{"norm": "rmsnorm", "positions": "rope", "bias": "none", "init": "uniform", "beta1": 0.95, "final_lr_fraction": 0.0, "batch_tokens": 131072, "train_tokens": 463400000}
Each number is 500 + 50 x the weight over its row's rms, rounded and kept within 0 to 999. Layers, rows and columns count from 0. Numbers have three digits each. The size before them is the row's rms in percent of the matrix's.

# layer 3 attention value, 288x192, rms 0.0804, rows 4-37, columns 0-95
097:533464479470480502538523529577544546430493442450530553459550537529576449517552405415524519507489536522519519501496561534509455477553459444396468574560527556520494433514464458542453554559378470471509459463478421516429566577447503536609489499579510424432483466478439538502498441578556480540
105:488473549530430565472527580472454486456574513498533520543506433554500545486549524491493520516522572425457460426501459478477446511504426511558539460464556409613519480453493525447570530564443510502451508487443472386400332562414529480513539433524580502568532561439495462533473535442556503558
110:515534598462486539518517520464496483437414530458413533596469518519522473599587550460608516477528543448518484506478521465464498453463493497380503460501752564504561545417455444502480530554433514403557493398448409429528446456473502637522460560519460494545448496496494509525493496500541455516
103:543453546499397417521534408464519530489532428450444555623459417535522544546371585466531601506445557503462508527444568512526500548476373484488478553495485517440438418556555439528574523512501471525443498563529523518431440466408460522505422615557616504419550446473597483493522478563437533507
107:480508552459454464493445457594498535439506557535541553525575494403495465480517512452472425588540463485476501475555540667519586462503405462508471492469346396450513481500514512514491460532463523538566552508582487494572529432534512460555485495494510513433527499494447541522553419451464466531
105:538562407435505575430594514520577456604435492467434485460490458552551502547438516476482455529392479524469512426404406497495553420468387484528432526406483472516446488473461447485570589540473506518429525566443468511529501551467476471511449507565574472363475557558548461566567481540523443471
094:434455518557524478468499532527519425583556504486535588541507496440564486560557413417424448507500543522580442569533565484473489534543514489541497453628501475582471482502619511523490452417406416494471420575420524501541485548441528460468454518524549555515469457409503500530536422580523498441
100:650541459517460557510406519533497558487418514540478545450468481528453429448510468490481502539528499479503557547494502499463476497553505484573493430571473429505464513442518510461528549431549451479527437597545559479541471400518453458565497468514552516478520465460471465495482472573467481332
099:507436494429554469507526486542532530492455516376513419465456551420453499435472451478488518503503448461469527541469558465575499446498500467628489500465591582439544435481563533511473462514444450525446544470496440483537506483364573547483548422601528454546525495502474524518399526613461610487
100:583510545525513463498432447514500517506480449420500486435437483560544513456554472628490506473545507476550496544417496441476513519430449396538497517493509508421520548440519429517487550518501471495426480528552484427552503499510420458505473489492535480480507588494580511466608562490417489521
094:488407524531546489538485520514440471468518487545459447465467476451564476525439482516560571447536529492539513494627540516486471441506500434557511466491558472456510650439477477536476395388489570516439536473486507530544538491477567514474476474429458531511540470495460464494499517531550504640
110:446451434504522498572545539564568592453631632506428542464476488461553459546511484573453465482527466563505447560537594429527406487516526489492418518532504407453571456546585455483427446500483455510496536481543569522530543514562484444526448539593475452454495508499533537468441450486448497507
113:509502505489505490626511492524507474405604474462522506489567513549368563491421421428547484479469512501483552482542430537514426555477480482489514561457545533525471500492512473516475468534515416499432526421545539466557450460487455530551565530492416395499509547502468511596517549433405465432
114:572552502545528473542519539535465467509432531472561485425464524524449611524355504496487522446550497524556554504458642565509523390533522502457349528495463574490470458529511391489514495519574495534438499488431541519515545546451496435457517571480479429522453446516460520516454520576369454421
105:480472514492518550525429430396519547486456501380517534533528457493510449487551562529456458468562481406444433560544472570451546601463447482555468520496491525544597558556467459516471513509493512466507437525430540530457527464525517514505499572484494526442492548380494424454474524569412455453
101:406499494509556514425559530535525469550437517523527472606561576535528573479537418557414520465520453596554549491541468565476548429465499454516516474520474588477527478602469572585506417543474534624481569466440457534624431501453567491592460446443495494476466474522537488479518567544450451609
097:447470512482465514486518504468448435523522546373520533447479498544421456478456475477533499456491403523525420569528531473468513509485566551466460458552455620528476527554407492448413491563540544487487470494515460489479524474442625482539515605514546442472553554463544401550539497506478540442
100:565419487466485505528615417521482584454523522440532505620472444452569548494429525528475485591509526400441463482532462498439485472517438473431516516531520504525539501534446548501444500540468477570458512464486510474525537500416489489500537504485474519481430432603456393465499431509459493462
104:583424475516520430523470516516463552395492470539549377500507566534479528437472559488513468565480541441508513453521562523473579419412418434480495568494472555461461466509539511484515494498561469542411532435482441498487513399544468436549530520547456551496482432433538472528522523513515474491
103:502595533562525405514519530462599502509512551480406431566455439480558599506487519544544439549416575614479471482500483385483439465489462586505517430489501468485482487480516466506546449508412549499430541478503493468512476577511446563512601550487468537549471458475410496569533503529580477551
097:495457431511501418490490571474485408578481540456501628472547512494481613468486464547475530574482540542476469495572540461477481537491484480469517452567549419507449432572491501458459525527498488484474396470533492474487481456561442528427559429525525399485467548503505434532443492556622549531
098:471569487487529524562450567496639463427427444491526507445443525555521447590437554509514465502431583494564436504628554370452496588560471534502437461489562538555451439533412503463554514455515484476540403467530488564535424494383503449530502414525509425447472457512487460420479503477478446542
103:492534535629392542525536496452490436494497605484489545496618489590320457518477532454462481580506502547497485537577479424484460426528553475444508463463511507441514569471542578523486616510441475462519467432484516525505558564390470597506484552511466544506471484489514552496473528554539594522
101:477462486520596491528498491489593547601540456523492479464437353468446519471490455477456508418477478446464329501460494465462545504539457485541516524509574526476483497425536596507511472436531572496501447401453471479535471578522516534489485520531517465556563515413452493422481560518507484472
105:490466441448489472520597453497426537558474453549412471484515517416558517470511541504531542512434473397594511537492497506373508523569548515499500480456554488533523463430613507502576454483426592385441568480457504433461531550527583470531526441449584558463468563429538517413530561507519539580
097:529439472548411566512519553630429445459584476539554440488478511452507570445438508429543375499448440477495519529533471514452556418593492484517537437517505468538541545554581528565415481463396489490377559525490401447502484484469442540465481536520545540564519494445475489531555493516502451534
099:483431478497522489447467511412495469492449458483434438507486475488519483362529472491484482465472367532514535545514497584505468492389368468550486526428473561488454474517461454382499529440545500578530462444445506471530476514501510556505573476469500485403523569461482475465541576543476573543
100:504483560426445517552484556502467405434561519533448476513517570517461436471565518475471560483472488528425397591605559464424507493528445540469429520441521555485534482506490441524554481514492460440497504579550506467422544600489551505471497559469514449558515455467534455450484493497475531429
094:470582507481549512578552541492546439465385400454490476517512484480529531467502403497553459522510508493532490553524538539466484482528493506423424461576591433585593520459396560494391532463518497492622546500500535572523484528449489613480484531516452496533484516445539410463508497515575379511
102:495472406481551429370576419559510533526464482493497431477531555479454527494534527472516398526470576431512459497546474519426477557482500456477528483452453466616537428497480569555548440519488563451524541470469480559529544559535509506516417431462518534514589550465553438541565466514522448537
104:513522572423432504474506483564502493534541535342548495538552436499438543492560545544552460576490592395476486518540540578468508428457557499501462412518554574469550555528439517584456569477486489535539588458522601493493475540457532489560495460532487504522512475508526491505337545505489492489
109:508499511484543490487567440469593479462495438418434460596526462522493533473380546532506490429460578532429544476589456564401508592438479551560502584484517487477599576542517502442555479543581536531504482461505443367556526498483441487461579518543536567554450507492537450470543633469484484476
107:484476448543522469414416479536557436459528487481553515508586520547481447538533476517490453577452495499532411523433480525448530492536543512422444407486488469543548504528484482612430508511504608467454539454583445472523515538536577510489490359456512474565554566573475487514587479513455417483
097:520532536594466451460460444541541625480422441491530517432521496489556499522398431624563513534521489570527454498506557518549475495577527513568480439489533549568534615459445487566628489528532469500518458447513490536558514545575533502500516549484518513520466488476494469505484531501534578468
# layer 3 attention output (transposed), 288x192, rms 0.169, rows 4-37, columns 0-95
095:479511469450505554593521524506539523465511443536439557603564473495468436492496431488494523572445551463534456588428532501491460428494475433461469545509539606509474536462419483630554553508494500450498469542536478514444505477563510496587495535587498476443426423498483448550491486512488473538
100:392463489485504533410481443477417511535523434589489516555591421483487499448556506449523542414492553381563449418474513537498521514455471482599531443501572452502478451468519517471533511575479508500504421522499426408463402516396540523506464484459487466462499473543495469552437459456397523571
107:488483545480527498560548370497442488453490503392485493511518394528494436618539505433560450516522554481573466543482489498497487475435488491489478421554677551514538552483487414416521499562471516469540522397455386495479517449480500594498410517542464517584453436451544454508428508421532443528
104:546491545485512481565563491520510521570524457543484490506516426487492635586424600474508463552455497482416534449500577549446517490468402418560533529444449533517513433516593449553497520482487496439458489556509565463461459466393462456547461572493567518433529509484584505483555560556426453486
107:535511543490451512508536463606504483406479565540504539537541501462590568529540481571506556603526522520483454478457494584525541474507463449566544549408473423501478434480552516585541510531521527522547534486565487435559543527568498575511461469561497488493549541503543471523504525528558452500
108:526481460342455577462555517591543475556440495446516534445529482560438496498406513424528499554493493494502573466452467516495542466552491531522454544501528508547487460477409483451466539513491412462569515537446465463535490522456519547545502528570471497370507463500569549558519578557548491461
094:567462465560507495503481506532480445479561451551414604521461451440498466485495513524480461508525551470586479560558551484562520513616550520522542542446517523533503456493674492589501560524363500486512502538412521419622525522404458487468493533504489500434557515453550467492480412510590486498
100:580484519464447511470498557456523508537452528501507517584452555483510528502544433517487549576425433493511563530460528475435450444446462536518514431542482442499468517403573491473456472424490478456579488628504558500528526392518493429523498461441523525494640528485416507456513460553497502485
099:518533518517548484432492523512507480404549423442451518515479518423393521511462434487507573455480581519567535506389596519497462473491471457512575464498480535490513502613606480469503463529516515462487536542537441516548553497400526533467484488568437384520481544539473419496445541546466627466
098:513478545542547530460437454509587594433557479321555523455564544520479541499434406564526473496553461459529525528398487522477495500418425495550546520542574548492519469454504507466446508466556546471516544551459514424521450558465450422368562483498435482504515463496532529473544537534452527528
097:498453594532438491529514496546466481430573513550472464510460446399605406538440475483556509508510540525520527557564483528462537533523559494547560489536601507485528692548494518534539431415521566522444522503447479509509512495447554506521530437458450559646482477505505533488547466477517568620
106:526485477524539499481461483557484591453603596491416495546472493527424417463417486539401547544435540629506510583526565605534425411482491550412412562505495438563552611459576537502480462493516499512534585487587542474459520491570571438461473610602425516466504544509471545520440491474475447489
111:427475501408520494518583490468510513426508526423545532488534566510436560431390522390478493506408553475496430424501461531470437539526552487397500493487555494514454504482491520620443437543491485491549447459454485481531471501441514524408500556529460515494508519505448418574478543496433530441
111:549485527514532511512499520436522569526468555476533464416535516491483520393412545494435438541484517497470526490483589490480555466456485444490400507522590558537467525572526373459482422443576485514459521401487532493543496569462498444504458575548547487472555460459475568506484513459493437414
101:505447525504542579533449419501508528470446500360545477452502403521451441485519517546536468563503475520545562536533505507497530510490480522520435502357561542584568482561455527562521561579510458471493521558441556530591419431567461560521508439523534433466512431489497415435539468575482432418
104:358448447552457453436515515495463546499471536542571496481461480472515493513490559556489511510511463554572529506468461581518441457448529522517440543555413573491525527511460513510449435511473475558459550556478525509599516418448535525584508445517439509471361565505539505477534537560559473546
094:457397577661528488469506437457598420537621541423499459424433542535421447461463469522500529539468515430583498593570568452553612525502499562527473468459471617476421530519405556499514473534479503496463529467509487448503595535457565532525485505454526445428584573486558417507538546508479520518
098:430455458541469516478516473510482540448490511482522489553492429459569539436513509507410496445477524390446430425540510506508424466558474467565552442560574466563484503505431472440517508577472465534455524479477540479535559469409488526456582519607492516532481541612570467456448516596479454422
102:554424481441546455511449526518436532493487491558510454532544561564540565402503509504479470589568553450503522442511528517493528458393417430501426498510492565523510483511458502431510402488585526491379472465500480509401503519563542511463566562626498492570527442451551444560508517474522457542
101:558615501513461444503525495415566496450564530438507459493566422504531549504488529479525489525445599531555460526485559407415412522496507525545562426563495513438540554510492480426549501492469491504499487379535534499492493521436447558424559517505534525527483445493544531584619418443464513520
095:515408496489445485532453526405506439499450475467361618508530455541551589457531486525502504610462482506494518591561430448537506466511559508508433523540584485498440525555509491569547480476441465540490531480550554521559562498427484548453574537538486429475465564520482542523485532533516524505
100:476488494466480461522462519534589520433382440507566524438564549634610496508428496569501444465365604473555438563523503501492441510430533549484408487436513516534439513494458470505580523507475527403468402510473469571609485589458497456497498457485420434493548513520419466446512520552564468495
098:534483446556465524533524498501495440594459602446506584534599520510337503457496497481458541520398513557463539548529476328498433486536436375455475471389550481386538505420496515538527557508592463531454505501460451464563578559423518611508419568520552494471429454549529487520521486545471512534
097:458472557566512523492509564449534536523481509456515429561489420428510458462435473575558520571530423417482310496445543560482518476541453544539581473583541569487474503545500576492514531504510488452488530479455539513462438575500581546447368495508563540603549467494438493449497554545504566454
102:473457431503518446487495469526386534522563400573451486487484494508446443531527514504454550488509427413582460532447426482440495454517521515515533524454571457475452511590520574424578505547410572473471589495467444460444466523614561475479545474517535507516422457432510466455534527549558519585
098:543449548518489458528536522515464554450585475531523503510541542498531552452418449450482556510421401521529505526592524477450531461502510486460556455466444561536554504540612566517455482437477606448502448500501469404475573446431494613485474487405406474545454466483497547392501461504443513506
101:516449490458476514502528473489531530542457479520476420533504450511547414474552496510478488458431404571488519479526497488483519519367388486489566532478469526482532440502443405377566508448539539526519522458458471488502459517554405521475477532440511514468564528575550534462544489623517610586
098:513499454488425469566474544539433441452498489478513463488478551549430493519529491545443457468521470495522425612560551479465498544502503498553403548559619516495505429498462458500528498488471440469507537542495568447452597531484526459455454634476515424549487385397503536438478464490447576482
096:564622565492544494595442443518542449534418392474507386541500502470481464501508455552515529428435495471466487478612515506482483439475494429456435491548461527563467583437409497601486498525434484447647500445449630457473460543425506564514556494526530441562453551468489469445510458542579428465
100:488469469483512484454538453605521481517442484547538458504476576522518555519486539461470461490429577499430473434532605519501539548551587472561528538532437448575512498520522493453500495522537499446539551534509522573493515607491509523577502406567600526581471498462619506475559482566554435491
104:522463512486434508475452559475517525573530559420483488483452494473435581601620533615474451542497458530525574555543528546498362482418458471494540455466592595516534460470437514542577559424471512557431534438542556493547482576519554499567487420561506427518503449490544427542436573497457423529
104:446452499444552515446518461481561510479459501463483464614583421582564410449451517530487513522520572473515534474522474547435623568471445570617542447498490555529499573547509465493556440467485517551470416465444421440477507500479405572479559571505559435554460524511581506456525511530474441518
106:497530474527426533405469483522472432464517488535556485515547523588491434564546512548417458510525488503521505546401494429378528540486615563366463509539478537560472452428526559601428503550427601514512522494489409457546538571447647522447495409545484536516570521555451431515484436527447423480
098:489536557577451397437421461510553526459459447472493427482519486526498504545431467562591445445552424512464437503502589439539478473522462535595401410502535570537478497433450409504533411463528540558587478407531532629591504533554461501462533574489595519440460457494420513487512495506513482557